{"num_hidden_layers": 8, "num_attention_heads": 8, "num_key_value_heads": 8, "head_dim": 64, "intermediate_size": 2048, "vocab_size": 28555, "attn_scale": 0.125, "init_std_qkv": 0.0164, "init_std_o": 0.0, "init_std_down": 0.0, "decay_shape": "linear", "final_lr_fraction": 0.0, "max_seq_len": 768, "doc_mask": true, "max_steps": 3536}
Each number is 128 + 24 x the weight over its row's rms, rounded and kept within 0 to 255. Layers, rows and columns count from 0. The size above them is the row's rms in percent of the matrix's.

# layer 4 MLP up, 2048x512, rms 0.055, rows 1652-1704, columns 192-255
size [103 100  95  95 105 100  93 109  94 105 100 101 101  93 102 100 101 106 102 120 107 104 107 106 100  97 102  94 101  98 103 105  94 105 104 101 101  99 110 104 104  86  97 104 100  85 103  96 109 108  98 100 103]
[[183 160 138 117 123 142  87 132 123  66 126 121 133 152 137 135  87 143  99 177 151 119 111  94 157 153 113 119 146 146 126 132 141 140 126 183  97  95 115 118 149 141 113 194 134  85  89 148 143 107 132 149 128 161 158 154 147 140 120 139 143 138 137 141]
 [ 84  97 141 135 117 139 158 125 112 123 133  82 150  73 127 124  95 123 103 155 129 120 129 133 108 127 142 105 137  99 137 151 131 160 103 143 168 151  89 102 145 114 119 155 116 164 140 116 120 101 127 149 105 163  94 136  94 116  91 120  68 155 116 133]
 [128 134 134 171 156 137 114 148 133  97 124 134  90 125 110 150 120 107 123 157 112 106 142 104 160 148 135 119 120 147 129 106 132 163 132 124 155 104 158 142 130 127 170 160 121 136 106 151 138 142 105 105 100 106 118 164 139 190 110 104 143 135 105  92]
 [154 115 109 117 132 136 110 124 127 152 145 112 169 138 105 104 116 113 112 116 155 152 127 132 128 112 104 123 195  89 137  97 128 174 180 150 121 144 123  98 129 124 117  97 159 111 134 110 111 144 119  99 156 136 123  90 121 127 124 126 156 141 143 153]
 [154 161 128 163 117 106 173 112 114 107 136 142 146 107 160 122 138 132 176 131 144 164 118 157 120 128  96 100 143 119 136 138 100 120 149 135 109 142 141 121 124  95 148 120 105 115 116 137 114 115  94  93 145 116 109 126 140 155 152 106 151 148 114 178]
 [100 147 114 132 157 141  96  87  80 153 139 145 126 143 141 106 114 145 123 104 132 179 111 141 106 104 114  98 155 157 137 137  90 138 124 125 154 130  73 153  55 132 140 131 183 132 140 165 115 136 145 134 110 150 119 128 137 115  98 105 162 121 111 109]
 [137 138 144 129 129 100  86 118 145 135 117 124 107 111 119 152 145 117 141 113 128 159 134 111 120 127 120 141  94 124 111 109 153 103 108 125 136 126 148 131 122 138 150 143 152 116  98 133 118 127 126 114 148 129 144 118 129 143 118 166 137 157 135 141]
 [126 153 155 133 134 137 126 123 147 145 150 121 168 136  99 148 108 120 108  99  66 153 141  84 109 115 103 123 114 138 100 143 104 164  83  99 153 131 180  85 164  89 179 121 135 102 159 113 106 109 119 149 143 124  89 129  99 111 143 153 125 145 116  77]
 [136 108 142 136 119 120 163 107 113 152 127 117 122 105 111 125 123 140 136 145 127  99 114  92 131 130 103  96 117 109 109 129 168 140 138 136 108 107 116  99 150 112 109  85 114 109 107 141 103 170 122 142 105 131 123 180 107 114 141 143 115 161 112 132]
 [171 115 155 102 135 167 160 148 140 141 146 103 128 171 149 139  71 100 157 120 111 137 153 178 141 119  91 166 175 126 122 142 152 113 158 139 111 131 123 125  88 102 150 129 113  68 124 153 135  93 124  77 105 133 148 111 146 126 141 143 139 123 123 131]
 [ 88 143 139 113  97 122 139 121 145 147  66 128 147  78 137 104 147 108 112 138 130 113 122 123  84 144 122 141  95 122 164 105 170  86 130  97 139 123 158  95 123 131 146 134 119 115  92 132 140 139 117 143 130 143 125 106  59 153  91 158 134 114 124 118]
 [140 151 133  92 163 128  85 143 110 141 127 107 148 150  95 146 133 109 118 142 121 145 124 180 121 140 114 152 148 147 168 138 114 106 109 143 165 138 134 158  97 106 120 150 135 147 135  69 129 142 113 108 123 111 101 124 143 124 132 189 140 132 120 127]
 [123 112 164 109 128 126 149 137 130  94 119 128 113  71  88 153 121  98 131 140 120 111 120 119 157 168  94 108 159 137 173 104  70 127 105 114 152 148 103 154 143 126 157 117 114 138  91 118 142 134 173 168 136 130 114 109 146 104 135 115 172 142 104  87]
 [167 147 130 104 123 113  97 112 125 109 142 137 104 139 106 137 112 137  95 129 153 126 132 108 142 131  70 118 116 102 175  99 133 100 133 168 138 115 127 119 150 119 178 122 135 141 130 129 128  86 101 128  98  86  98  51 111 131 131 121 154 146 138  91]
 [113 158 113 137 101 134 147 148  91  99 154 131 101 100 105 127 114 185 129 128 183 168 110  99 122  76 142 104 119 143 123 130 160 169 141 143 122 139 129 104 128 126 137 118 121 140 150  99 137 101 160 160  96 153 157 128 143 112 154 114 143 127 119 120]
 [133 169 133 133 167 162 131 163  92 120 100 132 155 153 124 183 139 167 152  62 136 124 129 149 109 118  99 130 105 141 102 130 172 126 121 126  94 149  61 111 141 111  93 157  96 115 112 124 165 127 118 164 144 130 160 133  96 171 105 105 166 146 121 118]
 [126 138 122 156 118 108 106 136 133 107  99 155 165 103 147 120 151 126 116  81  85 141 124 151  96  82 174 103 107 133 103 149  89  91 109 169 136 137 120 121 148 119  85 123 140 147 165 158 117 147 150 134 118 139  97 134 118 175 109 167 136 117 123 142]
 [122 129 116 121 188 130 109 150 106 117  89 111 172 163 133  91 139 112 107 134 161 108 141 126 112 167 145 129  97 180 145 143 100 118 136 167 158 137 162 106 186 145 165 134 113 120 109 141  80 153 115 141 124 155  90 137 152 134 117 124 132 125 161 148]
 [129 126 119 156 149 133 114  91 103 116 125 154  83 122 105 122 142  72 154 145 104 138 117 102 125  97 135 123  97 117 126 108 142 132 154 162 104 157  69 147 120 123 130 141 143 121 165 128 153 121 148 110 113 106 148  84 141 137 171 160 110 100 120 134]
 [ 98 144  75 119 133  91 109 114  79 121  79 142 150 128  91 108 140 134 163 107 154 167 137 115 137 162 138 113 126 137 148 136 132 126 130 146 177 132 172  93 151 139 109  55 127 102 109 124 107  93 191 105 112 161 147 138 147 139 147  99 181 124 136  83]
 [130 159 168 131 154 145 157 143 156  92 115 112 135 111 161  86 127 113 178 111 147 183 144 123 123 127 109 145 131  88  98 152 144 133 148 109 129  86 113 155 100 152 128 167 101 157 102 107 151 117  72  94 118 124 163 120 103 114 173 150 188 115 128 156]
 [103  99 140 103 163 136 146 129 100 121 144  95 163 126 134 134 176 101  96  83  95 124 156 150 126 155 110 147  99 118 115 118 127 111 146  88 123 141 145 146 139 104 128 109 101  98 118 131 164  99 142 104 126 170 167 128 148 157 120 141 100 156 107 114]
 [130 149 118 181 138 184 148 107 108 148  76 142 120 131 120 159 129  93 140 114 158 157 132 126 158 133 109 134 148 137 171 128 111 164  98 105 158  72 144 111 178 133 129  91  99 132 131 131 111 112 179  85 144 140 157 142  86 154 189 165 113 146 149 147]
 [118 140 150 126 152 163 127  90 167 114  98 106 187 100 149 153  85 116 163 137 175 144 121 126 120 155 136 143 112 131 127 126 100 139  93 151 151 105 138 167 123 130 153 147 138 142 154 152 113 113  79 183 110 104 148 111 119 100  79 120 144 150 114 108]
 [105 125  83 108  89 109 105 119 108 106 138 130 118  85 195 149 116 150 151 111 110 115 133 163 117 128 102 116 138 116 120 121  60 148 163 144 114 168 137 161 120 132 127 129 115 129  81 103  97 133 105 140  98 134 133  95 127 188 124 147 138 112 107 122]
 [142 136 111 161 138 154 156 119 102 101 124 151 164 138 148 106 134  79 120 125 105 147  81 162 127 140 107 160 115 155 153  79 117 139 113 125 120 131 120 146 102 137 156 118 189  94 108 123  57 102 121 102  74 158 146  93 130 127  84 168 130 130 188 142]
 [126 154 103 115 134 158  91 144 143 144 146 147 149 117 138 149 100 125 118 128 172 126 102 132 126  96 166 116 146 161 129 122 116 106  86 100 107 124 124 119 124 119 140 142 100 105 116 155 114 114 149 129 104 171 119 128 128 129  96 118 112 119 142 146]
 [120 100 155 153 100 162 149 144 124 161 155 136 149 178 144 114 133 162 101 139 165 134  91 126 107 135 112 130 124 142 110 169 136 124 144  76 133 126 137 132 143 122  91 143 117 115 114 136  89 124 138  95 103 122 100 139 131 107 143 100 137 152  76 159]
 [102 144 134 144 129 126 198  85 161 113 145 119 174 116 101 123 142 140 162 116 168  53 132 150 118 121 133 120 115 159 133 146 147 103 132 127 126 140 140 125 138 116 140  98 114 109 104 141 172 122 125 106 116 142 131  99 125 135 121 118 130 174 101 147]
 [150 123 115 162 116 143 101 134 142 123 141 114 112 138 115 128 179 153  94 183 123 101 152 134 182 100 148 103 152 141 119 130 126 126 122 171 149 147 111 150 161 125 122 166 124 119 134 166 134 104 103 121 100 171 121 149 128 113 105 148 156 165 141 134]
 [148 134 126  90  90 135 150 120 134 125 103 143 130  63 140 103 161 139 136 127 115 156 119  91 138  97 100 150 150  96 115 137 134 139 106 119 134 151 126 113 130 138  83 110  97 122 107 120 126 113 154 143 110 163 123 194 140 130  97 127 165 100 113 138]
 [118 150 166 148 144 118 116 132 118 150  97  64 144 147 114 105 149 132 163 121 187 122 126 118 158 111 107  84 115 154 109  97 138 148 153  98 144 144 137  84 129  81 152 127 145 130 182 131 133 161 102 127 158 108 126 125 116 154 197 134 155 135 113 136]
 [132 147 133  87 142 150 127 145 144 112 135 154  95 150 139 132 129 160 126  96 165 107 119 116 134 141 106 142 161 119 112 135  88  88 139 141 156 108 114  96 134 140 119 167 153 106 150 131  92 145 153 147 166  71 130 153 143 174 198  87 144 149 122 113]
 [ 85 117 135 133 124 104 151 133 122 121 110 141 158 129  98 115 112 112 131 114 146 127 131  92 124 134  90 132 141 127 107 129 143 114 151 128 164 119 140 119 105 132 128 132 118 104  96  85 120  97 140 152 139  77 136 124 143 120 115 135 147 140 110  97]
 [144 122 115 128 125 122 144 142 137 109 116 153 123  72 115 115 127 149 136 135 117 104  98 127  90 136 130  85 114  86  92 122 165 118 137 140 144  80 104 151 112 118 153 153 125 130 128 111 104  82 152 145 121 114 147 184  91 113 112 122 133 170 107 118]
 [152 142  92  97 134 113 112 122 159 115 130 103 110 125 178  98  97 156 150 117 147 170 127  91 173 127 156 168 166 165 150 139 164 125 123 134 144 137 187 102 119 166  94 128 139  90 147 156 160 112 113 147 172 123 114  75 108 137 185 131 139 154 123 136]
 [135 126 145 121 143 145 141 125 106 124 108 122 148 158 113 132 117 145 114  99 125 142 139 126  97 148 140 157 122 126 128 144 151 117 130 131 112 179 105 107 151 135 156 137 171 107 151 123  98 180 149 142 155 107 106 183 106  88 149 116 142 140 142 107]
 [129 127 158  81 124 125 140 178  76 106 130 120 121 157 111 101 114 142 142 175 176 140 127 101 123 187 124 139 125 119 128 141 113 146 112  88 164 134  56 142 144 163 160  96 133 142 131 158  64 148 175 151  93 169 158 163  87 122 109 166 124 105 115 165]
 [127 144 151 110  89 159 144 104 124 135 122 143 131 160 168 125 149 134 162  91 127  79 134  95  92 151 133 170 120 118 127 139 117 104 114 107 159 148 106 128 124 102 125 110  84 127 164 132 118 123 136 153 129  76 126 120 144 189 105 131 147 114 104 156]
 [122 141 154 120 129 137 134 149 165 106 125 127 122 124  86 136 123 157  87 142 162 140 158 128 120 178 120 142 139 120 120  93 115 153 167 147 127  95 133  65 118 136 144 131 109 130 113 132 170 148 166 139 138 128 127 126 108 136 133 154 114 116 125 127]
 [135 109 103 111 115 146  65 190 159 126 129 146 117 116 133 119 113  99 170 119 126 166 133 126 140  71 132 125 149 109 153 113 156  70 127 104 136 162 184  84 148 125 175 100 133 119 151 136 129 122 130 102 145  88 118 151 156 144 153 123 111 129 162 135]
 [116 119 123  79 133 140 125 125 140 150  90 120 126 125 151  87 121 162 132 179 106  64 140 135 146  94 151 118 123 144 131 140 139 108 161 146 122 137 121 121 142 151 123 127 180 132 157 141  82 125  91 147 109 117 100  74 137 155 146 148 145  86 140 131]
 [163 128 101 108 177 117 121  90  81 127 129 107  93 125 141 146 131 149 118 132 131 127 125 140 162 131 153 123 166  94  98 139 135 113  78 140 114 144 144 145 114 121  80 110 127  89 137 127 113 119 140 113 119  92 109 145 119 128 108 125 115 118 169 104]
 [112 114 176 153 119 113 115 100 142 119 131 118 130 158 126 142 133 135  95 140 115 109 134 145 134  99 143 155 130  93 132 158 158 118 137 160 123 146 102 145 102 116 148 120 146 137 134 137 113  76 136 116 121 130 128 131 148 143 124  77 111 147 132 112]
 [116  98 148 152 140 140 137 119 124 149  85 102 121 101 109 138 114 100 168  89 130 146 139 133  76 200 123 105 155 113 124 137 161 149 125 137 154 152 146 122  85  82 148 122 108 104  71 121 118  89 189 116 150  98 123 117 142 109  99 127 157 134 152  83]
 [144  64 174 130 136 126 153  92 104 142 114 136 140 123 151 143 120  98 104 110  87  93 127 100 158 138 156 146 167 164 131 110 151 111 151 138 162 117 104 135 161 160 127 106 179 159 172 117 140 138 131 129 127 137  92 132 100 149 123 114  94 116  98 104]
 [145 154 104 131 155 168 140 136  92 135 113 147 144 139 140 155 107 154 126 143 127 126 130 117 130  73 146 129 129 143 155  85 132 137 122 101 130 130 176 124 140 109 156 132 153 144 177 139 107 146  82 155 132 120 129 146 116 150 145 123 150 144  97 115]
 [108 153 136 121 151 156 110 111 118 111 146 114 144 140 110 123  93 107 130  99 135  67  91 152 131 147 128 111 128 109 127 125 179 104 131 105 145 148  72  82 131 153  78 129 128 134 138 147 124 108 113 160 101 115 114 135 138 133  89 146 160 130 135 109]
 [130 119 139 144 122 151 180 159 126  95 114 139 132  76 152 106 116  91 151 126 136 138 127  92 108  97 123 174 138 136 123 124 126 154 106 135 139 142 125 130 113 130 120  80 113  97 161  83 129 145 159 111 137 118 145  92 135 136 109 160 121 131 149 125]
 [171  76 170 164 141 160 158 129 106 148 119 142 134 110 143 123 105 131 118 123 135 158 106 126 155 162 158 166 103 114 131 154 155  98 119  79 124 147 103 131 127 157 198 124 127 119 127 108 127 150 117  90 120 133 118 130 120 130 125 137 147 151 152 130]
 [135 183 156  92 164 145 142 140 115 157 127 113 107 178 134 129 166  91 175 120 101 141 130 104 122 148 108 204 128 149  91  90 108 160 138  75 178 122 125 151 121 151 152 113 139 126 149 117 144 135 102 118 109 101 152 166 142 108 122 127 133 108 121 110]
 [ 99 141  92 156 131 127 155 141 157 111 158 169 104 183 114 171  99  75 150 127 125 136 136 169 106 125 143 136 142 156 147 113 156  88 162 146 101 140 103 179 150 130 143 133 147 169  81 143  91 129 119 139 129 110 132 197 121 134 119 126 104 135 132 157]
 [124 142 127 118 123 126 146 155 172 126 127 115 122 117 138 121  68  84 186 138 108 115 175 140 157 172  85 124  62 126 113 115 113 110 113 155 122 140 116 149 108 157 131 101 134 133 126  71 159 128 153 104 113 165 176 144 133 169 132  76 110 102 114 134]]
# layer 4 MLP down (transposed), 2048x512, rms 0.0835, rows 1652-1703, columns 192-255
size [106  92  98  97 114  94 100 117  89 107 109 104  99  90 102 104 102 105  97 142 107 106 100  98 107  97 100  94  94  95  99 117 110 107 104 108 107  97 124 109 105  92  98 107  96 100  88  94 110 108 102  92]
[[139 147 146 122 135 127 112 139  84 136 146 121 155 128 108 134 130 131 125 110 116 127 109 132 114 132 153 103 128 124 154 128 109  99 141 152 124  72 111 119 123 120 101 126  82 137 134 112 202  68 146 103 157 137 129 131 156 100 107  93 148 116 114 151]
 [ 83 143 162 139  98  92  77 153 130 165  94 109  77 140 148 155 133 147 162 131 141 124 104  90 156 172 157 142 101 114 150 106 147 147 150 137 158 127 145 163 139  91 114 142 121 147 145 129 160  83  98 114 137  99 117 116 127 153 120 140 146 156 128  64]
 [122 141 141 118 151 111 110 122 145 160 118 188 133 150 105 165 128 100  99 140 133 138 111 131 117  88 111 157 107 126 181 144 144 144 129 144 137 103  98 163 116  65 135 122 116 135 127 114  95 143  78 163 107 105 133 146 145 147 153 101 141 137 120  69]
 [127 107 146  97 152 137 114 148 136 107 124 115 126 149 136 137 142 110  89 114 143 137 113 142  87 138  78 164 111 114 129 146 135  87 206 123 184  91 113 145 178 124 105 114 112 146 174 135  99 180  85 167 118 125 148 133  79 106 148 114 101 114 145 118]
 [117 152 141 133 106 111  90  97 125 101 126 165 147 109  92 130  85 161 167 107  91 172 105 135 157 153  92 119 165 139 137 138 136 128 148 123 137  91 162 122 112 104 108  98 130 151  81 116 126 139 161  87  97 135 125  97 100 138 144 108 119  79 115 152]
 [114 124 129 104 107 106 122 105 149 162 135 123 130 137 137 154 186 143 118 160 127 146 111 131 123 110 137 166 146 150 140 111 124 109 107 123 150 142 144 133 143 114 110 129 134 133 121 118 137 112 120 113  77  83 100 119 157 148 104  83  86 115 133 117]
 [ 96 151  85 133 139 130 133 108 117 155  87 140 122 117 137 131 104 147 139 165 117 159 115 111 141  80 136 144 149 147 171 152 136 143 141 170 117 120 143 137 146 132 140 136 132 138 160 134  88 139 117 139 108 134 142 147 124 142  96 105 112 137 125 107]
 [131 104 162 114 158 179 147 148 140 112 126 145 160 119  87 143  91  73 102 147  62 123 140 107 120 111 115 160  66 139 139 152 106 127 177  95 108  84 138 138 136 104 144 132 137 125 133 134 112 130 119  94 127 148 110 147 113  79 121 158 141 129 147 109]
 [120 153 102 153 131 142 118 110 122 140 156  91  34 127 104 112 126 131 137 144 167 132 169 180 142 111 104 134 132 124  78 166  85 136 101 136  81 142  95 124 183  80 104 114 130 132  88 122  82 119 133 140 131 118 151 144 101 112 124 122 167 108 154 157]
 [142 135 151 140 102 147 110  83 158 154 155 136 155 140 129 119 125 135 134 135  62 136 105 176 157 124 125 133 100  85 124 103 136 117 147 154 161  88 137  82  92 111 111 133 120 138 124  88 146 115 113 134 153 119 107 142 126 162 128 118 110 122 102 107]
 [149  78 102 126 156  79 159  95 135 160 130 150 123 135 116 136 114 118 129 160 117 139 121  63 105 137  91  89 134 142 122 121 162 127 131  72  96 124 122 103 120 125 122 112 113 128 109 122 122 119 160 117 130 112 114 113 124 149 120  91 140 133 118 144]
 [118 107  95 149 131 141 121 136 148 122 136 107 135 122 116 131 152 160 149  99 126 135  99  98 151  91 165  94 129 134 108 170  87  90  98 140 147 113 153 140 121 130 131 164 124 129 150 112 156  88 116  98 145  87 137 138 129  99 131 130 120 132 139 161]
 [ 79 139 187 144 124 150 128 140 131 119 118 105 100  81 131 114  89 148 145 129 155 135 150 179 115 123 159  90 119 116 124 108 100 146 118 129 109 120 141 129 161 114  92 127 128 115 140 149 137 122 131 151 146  98 124 146 150 144 134  82 121 132  80 113]
 [118 126 131 133  98 132 148  93 102  90 145 177 110 115 120 108 145 140 123 105 128  92 120  92 113 128 101 133 137 127 157  94  93 129 113 111 140 177 120 101 102 116 136 153 128 120 121 131 122 134 128 141 134 138 140 117 139  75 153 166 132 113 128 139]
 [116 136 139 137  89  84 148 120 165 102 120 134 122  92 128 102 143 149 118 115 150 163 118 102 101  88 143 120 177 139 141 122 119 106 128 110 127 124 113 134 109 144 108 118 117 157 142  61  97 117 106 138 147 128 102 159 153 107 141  76  75  83 111 108]
 [111 131  92 136 158 130  69 137  93 128  97 101 149  93 122 101 119 119 127  96 114 102 131 160 126 137 141  69 111  94 119 148 123 122 164 127 123 137 121 128 122 120 129 112 155  84 148 114 141 155 147  90  98 123 112 137 157 145 120 124 153 143 129 150]
 [ 93 140 127 150 132 128 144 159 121  94 111 163 148 110 106 151 100 152  81 139 104 125 128 115 131 123 143  99 112 111 101 148  67 162  83 125 118 102 116 107 122 111 122 155 109 152 136 149  99 114 112 141 165 136 143 144 128 111  99 138 118 108  97  92]
 [166 142  54 135 141 115 104 115 138 130 137 100 165 111 115 136 107 152 147  81  86 131 151 144 121 145 100 153 122 144 108 108 104 164 102 135 109 158 150 100 145 140 112  86 120 103 144 129  88 123 160  98 143 115 140 100 119 112 116  80 114 104 103  96]
 [137  97 127 144 127  95 115 122 126 172 124 130 150 132 138 113 121 138 118  96  87 125 134 122 157 151 135 131 131 140 156 141  98 131 136 117 156 134  78 135 125 158 132 142 123 175 179 146 168 146 117  76 134 142 157 127 114 150 131 162 141 134 120 125]
 [ 89 130 120 106  90 116 136 102  97 134  85 139 127 170  87 141 128 132 137 224 161 114 131 133 154 133 117 125 139 118 179 125 114 143 125 116 124 110 161 123 102  82 132 128 153 131 104 154 135 120 174 107  96 139  96 138  97 114 138  89 148 117 141 102]
 [130 101 146 151  91  91 124 162 145 135 145 118 159 140 118 116 126 165  81 146 175 162 130 109 136 123 135  69 123 112 123 170 105 130 128 134 115 154 111 135 126 114 145 148  99 109 152 134 158 109 145 149 140 101 132 117 128 139 112  95  90 120 135 100]
 [127 127 139 136  97 102 123 109 108 129 122 136 142 140 133 134 112 118 124 134 138 104 124 146 156 135 106 145  86 118  98  59  98 123 147 151  96 116 135 114 138 124 134 122 105 110 116 115 130 107 102 102 128 152 132 142 146 107 134 117 117 106 158  53]
 [120 129 105 168 139 116 129 108 133 115 122 136 143  61 133 147 137 169 131 155 151 120 132 110 161  91 140 129 118  96  93 108 128 110 145 138 123 143 146 133 117 101  98  85 139 147 114 112  71 181 143 155 143 115 122 136 157 174 124 170 112 133 136 142]
 [191 117  84 129 144 103 103 142 141 134 104 115  95 126 149 138 110 124 121 101 104 179 121 116 121 130 103  98  91 118 124 132 136 118 100 173 109 155  88 181 163  89 129 128 113  98 152 162 126 104 120 123 142  68  89 129 140 100 102 145 130 176 161 124]
 [131 126 105 106  84 115 110 142 125 142 118 143 165 122 137 141 119 161 132 139  94  89 109 138 153  71  69 140 125 113 146 149 103 152 119 163 148 127 146 145  91 117 130 122 111 155  97 142 104 117 176 102 101 160 162  72  96 131 111 112 135 110 113 133]
 [108 143 112  43 152 142 128 125 133 134 148  90 135 152  87 115 113 120 113 109  95 170  95 128 107 139 125 113 122  86 108 111 111 150 159 176 146  87 117 126 129 140 115 108  92 130 123 105 104 127 100 147 142  95 125 124 119 131 164 132 130 110 150 132]
 [127 127 147 133  96 133 168 125 139 117  85 160 159 100 158 106 127 121 157 127 122 128  79 127 156 102 145 104 119 121 141 112 107 170 112 105  97 137 176 110 170 155 153 140 122 161 103  97 110  98 108  55 119 137 117  84 126 135 117 134  74 145 134 128]
 [198 117 158 138 146 137 113 130 171 113 146 118 176  83 130 127  99 133  98 110 147 133 113 121 131 131 142 139 103 119 156 119 109 128 133  85 109 136 138 171 141 127 141 149 163 117 116 141 111 127 122 174 138  82 156 135 108 122  95 105  98 110 127 137]
 [151 115 129 117 130 133  87 141 103 142 136 132  71 131 134 166 140 122 111 109 112 154 156  94 120 114  92 115 148 153 170  99 126 162 110 165 185 123 108 102 108 152 137  94 142 107 144 125 128  79 185 124 113 126 111  92 149 163 141 132 110 135 160 109]
 [149 160 141 192 134 174 143 191 167 138 128  93 119 116 154 129 116 165 108 138 133 126 109 125 150 147 134  92 119 135 131 161 147 115 115 119  92 114 154 165 129 147  78 128 116 117 100 137 137 161 156  93 125 123 141 140 122 118 131 118  84 128 147 141]
 [154 128 126 117 105  85  89 111 137 116 144 142 134  89 184 107 151 145 109 125 102 132 127 149 106 150 107 138 126 107  85 151 109 151 120  91 120 119 124 114 150 143  89 124 124 117 118  81 138 115 148 120 168 127 104 151 113 141 110 139 113 126  80 132]
 [107 127 126 136 127  91 127  66 119 111 147 126 101 144 106 136  87 133 149 129 132 132 134 157  85 118 164  87 101 148 119 117 139 115 141 112 113 120 136 131 106 122 160 104 157 133 165 122 145 177  82 132 145  95 143 123 125 162 126 137  99 136 132 106]
 [ 91 109 102 126 118  97 132  88 122 106 147 116 128  95 170 146 115 121 109 151 131 149 116 117 127 120 108 135  78 132 119 149 145 118 127 114 137 122 159 176 132 147 181 171 163 174 149 115  79 143 120 112 104 165 122 123 123 103 135 148 104 152 114 150]
 [101 129 109 131 149 129 124 128 102 123  78 108 173 115  98 116 127 165 129 210 161 113 134 120 143 153 126 118 114 102 135 121 111 102  77 130 164 122 119  73 115 113 132 126 101 139 131 119 117 146 162 115  99  95 136 159  69 107 118 111 171  98 132 117]
 [130 119 121 168 121 105 162  76  84 156 123  83  96 134 120 108 153 125 106 158 115  94 118  91  76 125 157  99 131  68 141 150  91 125  95 119 144 147  80 117 116 121 118 119 121 117 125 172 105  85 138 130 110 115 118 155  95 143 119 134 142 158 132 112]
 [ 74 125  99 112 107  84 105 120 123 132 118 164  82 144 132  81 105 132 143 109 176  83 106 126 148 142 102 112 100 124  96 140 129 175 149 120 180 103 174 117 138  99 103 103 180 142 133 125 135 148 114 118 125 120 114 123 164  94 134 178 108  62 161 100]
 [136 151 135 140 117 150 163 125 106 114 136 118 141 112 140 124 122 103 110  89 111 105  84  89 138 154 153 113 125 124 123 146 138 186  65 139  96 148 136 153 139 148  82 140 128 142 129  65 141 121 129  98 134 101 125 163  91 111 125 100  98 164 135 143]
 [110 145 124  93  88 155 127 185  96 124 155 146  86 120 176 122 116 130 137 131 121 103  49 122 119 122 181 105 134 118 115 111 112  76 127  95 110 134 133 121  83 143 173  88 160 159 117 138 111 144 112 119 103  97 160 118 103 134  94 165 126 109  94 138]
 [112 102 161 162  92  92 143 155 111 127  93 155 199  93 111 105 163 100 139 152 125 117 111 142  79 128 103 129 108  83 167 124 111 133 138 128 121 110  68 135 155 111  88 111  52 107 145 131 155 124 130 135  70 108 126 102 116 173 113 138 123 103 104 151]
 [128 125 117 118 122 106 120 130 137 113  92 122 132 146  99 161  74 159 135 136 125 154 150 129 107 104 120 106 125  98 122 148 134 147 128 129 109  99 109 112 152 125 157 126 135 135 161 109  69 139  99 136 123 139 102 123 137 129 100 109  97  99 133 114]
 [111  97 132 105 102 132  70 145 141  99 133 166 162 156 140 144 147 146 121 112 127 157 119 113 139 125 114 125 126 140 159 136 170 103  94 118 103 137 129  83 128 130 140 143 132 129 144 117 166 157 119 120 143  92 148 137  97 118 191 121 106 110  97 151]
 [ 89 124  86 171 145 133 125 118 141 137 135 107 112 168 108 159 106 140 136 108 140 137 138 113 115  94 137  96 138 124 148  87  95 127 113 126 140 125 117 125 103 110 136 101 117 132 157 107 139 112 114 165 117 135 143 183 133 125  80 118 139 126 114 164]
 [140 106  78  77 111 135 145  90 147  94 138 106 110 156 132  99 115 127 119 191 103 136 164  89  82 185 151 117 135 150 129 109  95 120 131  99 135 119 111 126 122 104 129 115 136 118  82 112 103  95 124 125 161 108 130 147 136  99 130  90 123 112 112 136]
 [137 127 121 167 138 117 138 140 135 126 117 149 113 141 141 144 100 132 137 155 130 142 147 147 124  80 130 127 164 134 131 134 119 119 136 202 103 160  98 110 100 113 139 137 130 114 154  90 123  83 140 158 117 143  99 142 153 117 119 138 166  78 157 132]
 [122 151 137  87 132 115 177 127 129 123 110 120 135 172 140 172 123 109 146  54 126 103 112 148 129  85 146 129 106  90 129 111  96 149 132 143 138 108 108 115 138 184 169 112 192 119 118 147 119 143 104 154 156 103  97 143 116 178 145 114 135 127 143 128]
 [133 154 116 144 110 152 121 138 142 114 155 115 163 144 120 116 150 183 120 136 155 137  90 137 168  93  72 137 133 107 119 139 107 173  74 107 117 177 163 106 108 120 148 119  83  73  98 145 151 124 152 105 128 136 128 132 107  78 122 135 161 136 119 143]
 [111 102 112 142  56 145  90 169 143 139 144  96 150 122 122  72 162 165 102  79 114 131 146 150 116 153 118 111 103 106  85 151 142 107 100 131 135 119 152  76 105  84 126 127 136 130 152 133 128 140 119  99 157 101 138  85 153 123 179 127 131 100 126 151]
 [134 137 103 119 112  62 115 110 143 102 131  75 135 134 134 162 122 138 112 113 143 131 145 144 137  94 134 140 121 109 100 142 135 103 124 134 157 125 171 121 183  97 123 110  93 138  95 124 166 133 152 132 106 113 158  98 144 169 123 138 127 153 153 107]
 [129 127 102 114  98 139 132 101 125  88 121 128 170  86 138 132 130 137  95 137  77 101 104  84 129 126 123 165 111 139 107 122  97 171  83  74 154 156 112 102 114 164 112 108 129 134 146  89 120 142  96 159  90 147 118  88 163 169 103  87 131 145 147 130]
 [152  83 200 194 119  90 101 112 141 147 148 128 106 132 107 157 139  84 125 141 138 142  85 135 114 119 134 161 113  96 116 148 133  65 137 103 149 119 153  91 135 130 147 101 127  87 138 118 160  97 122 187 121 109 107 150 117 124  99  96  67 146 148 109]
 [150 129 169  90 125 125 170 125 178 162 121 126  93 140 100 131 152 152 151 130 112 150 102 104 144 102  94 181 114 119 121  91  92 138 119 127  97 143 130 120 130 136 118 134 104 125 136 110 110 124 147 134 125 121 136  99 136 137 163 110 123 109 119 101]
 [122 129 112 119 175 108 133  83 150 114 130 117 100 141 102  99 103 123 177 130 112 120 110 141  97 165  98 118 129 142 109 138 135 105 136 134 128 178 128 127 118 109  98  89 119 106 109 184  86  66 135 124 144  75 121 141 122 151 140 124 140 107 111 141]]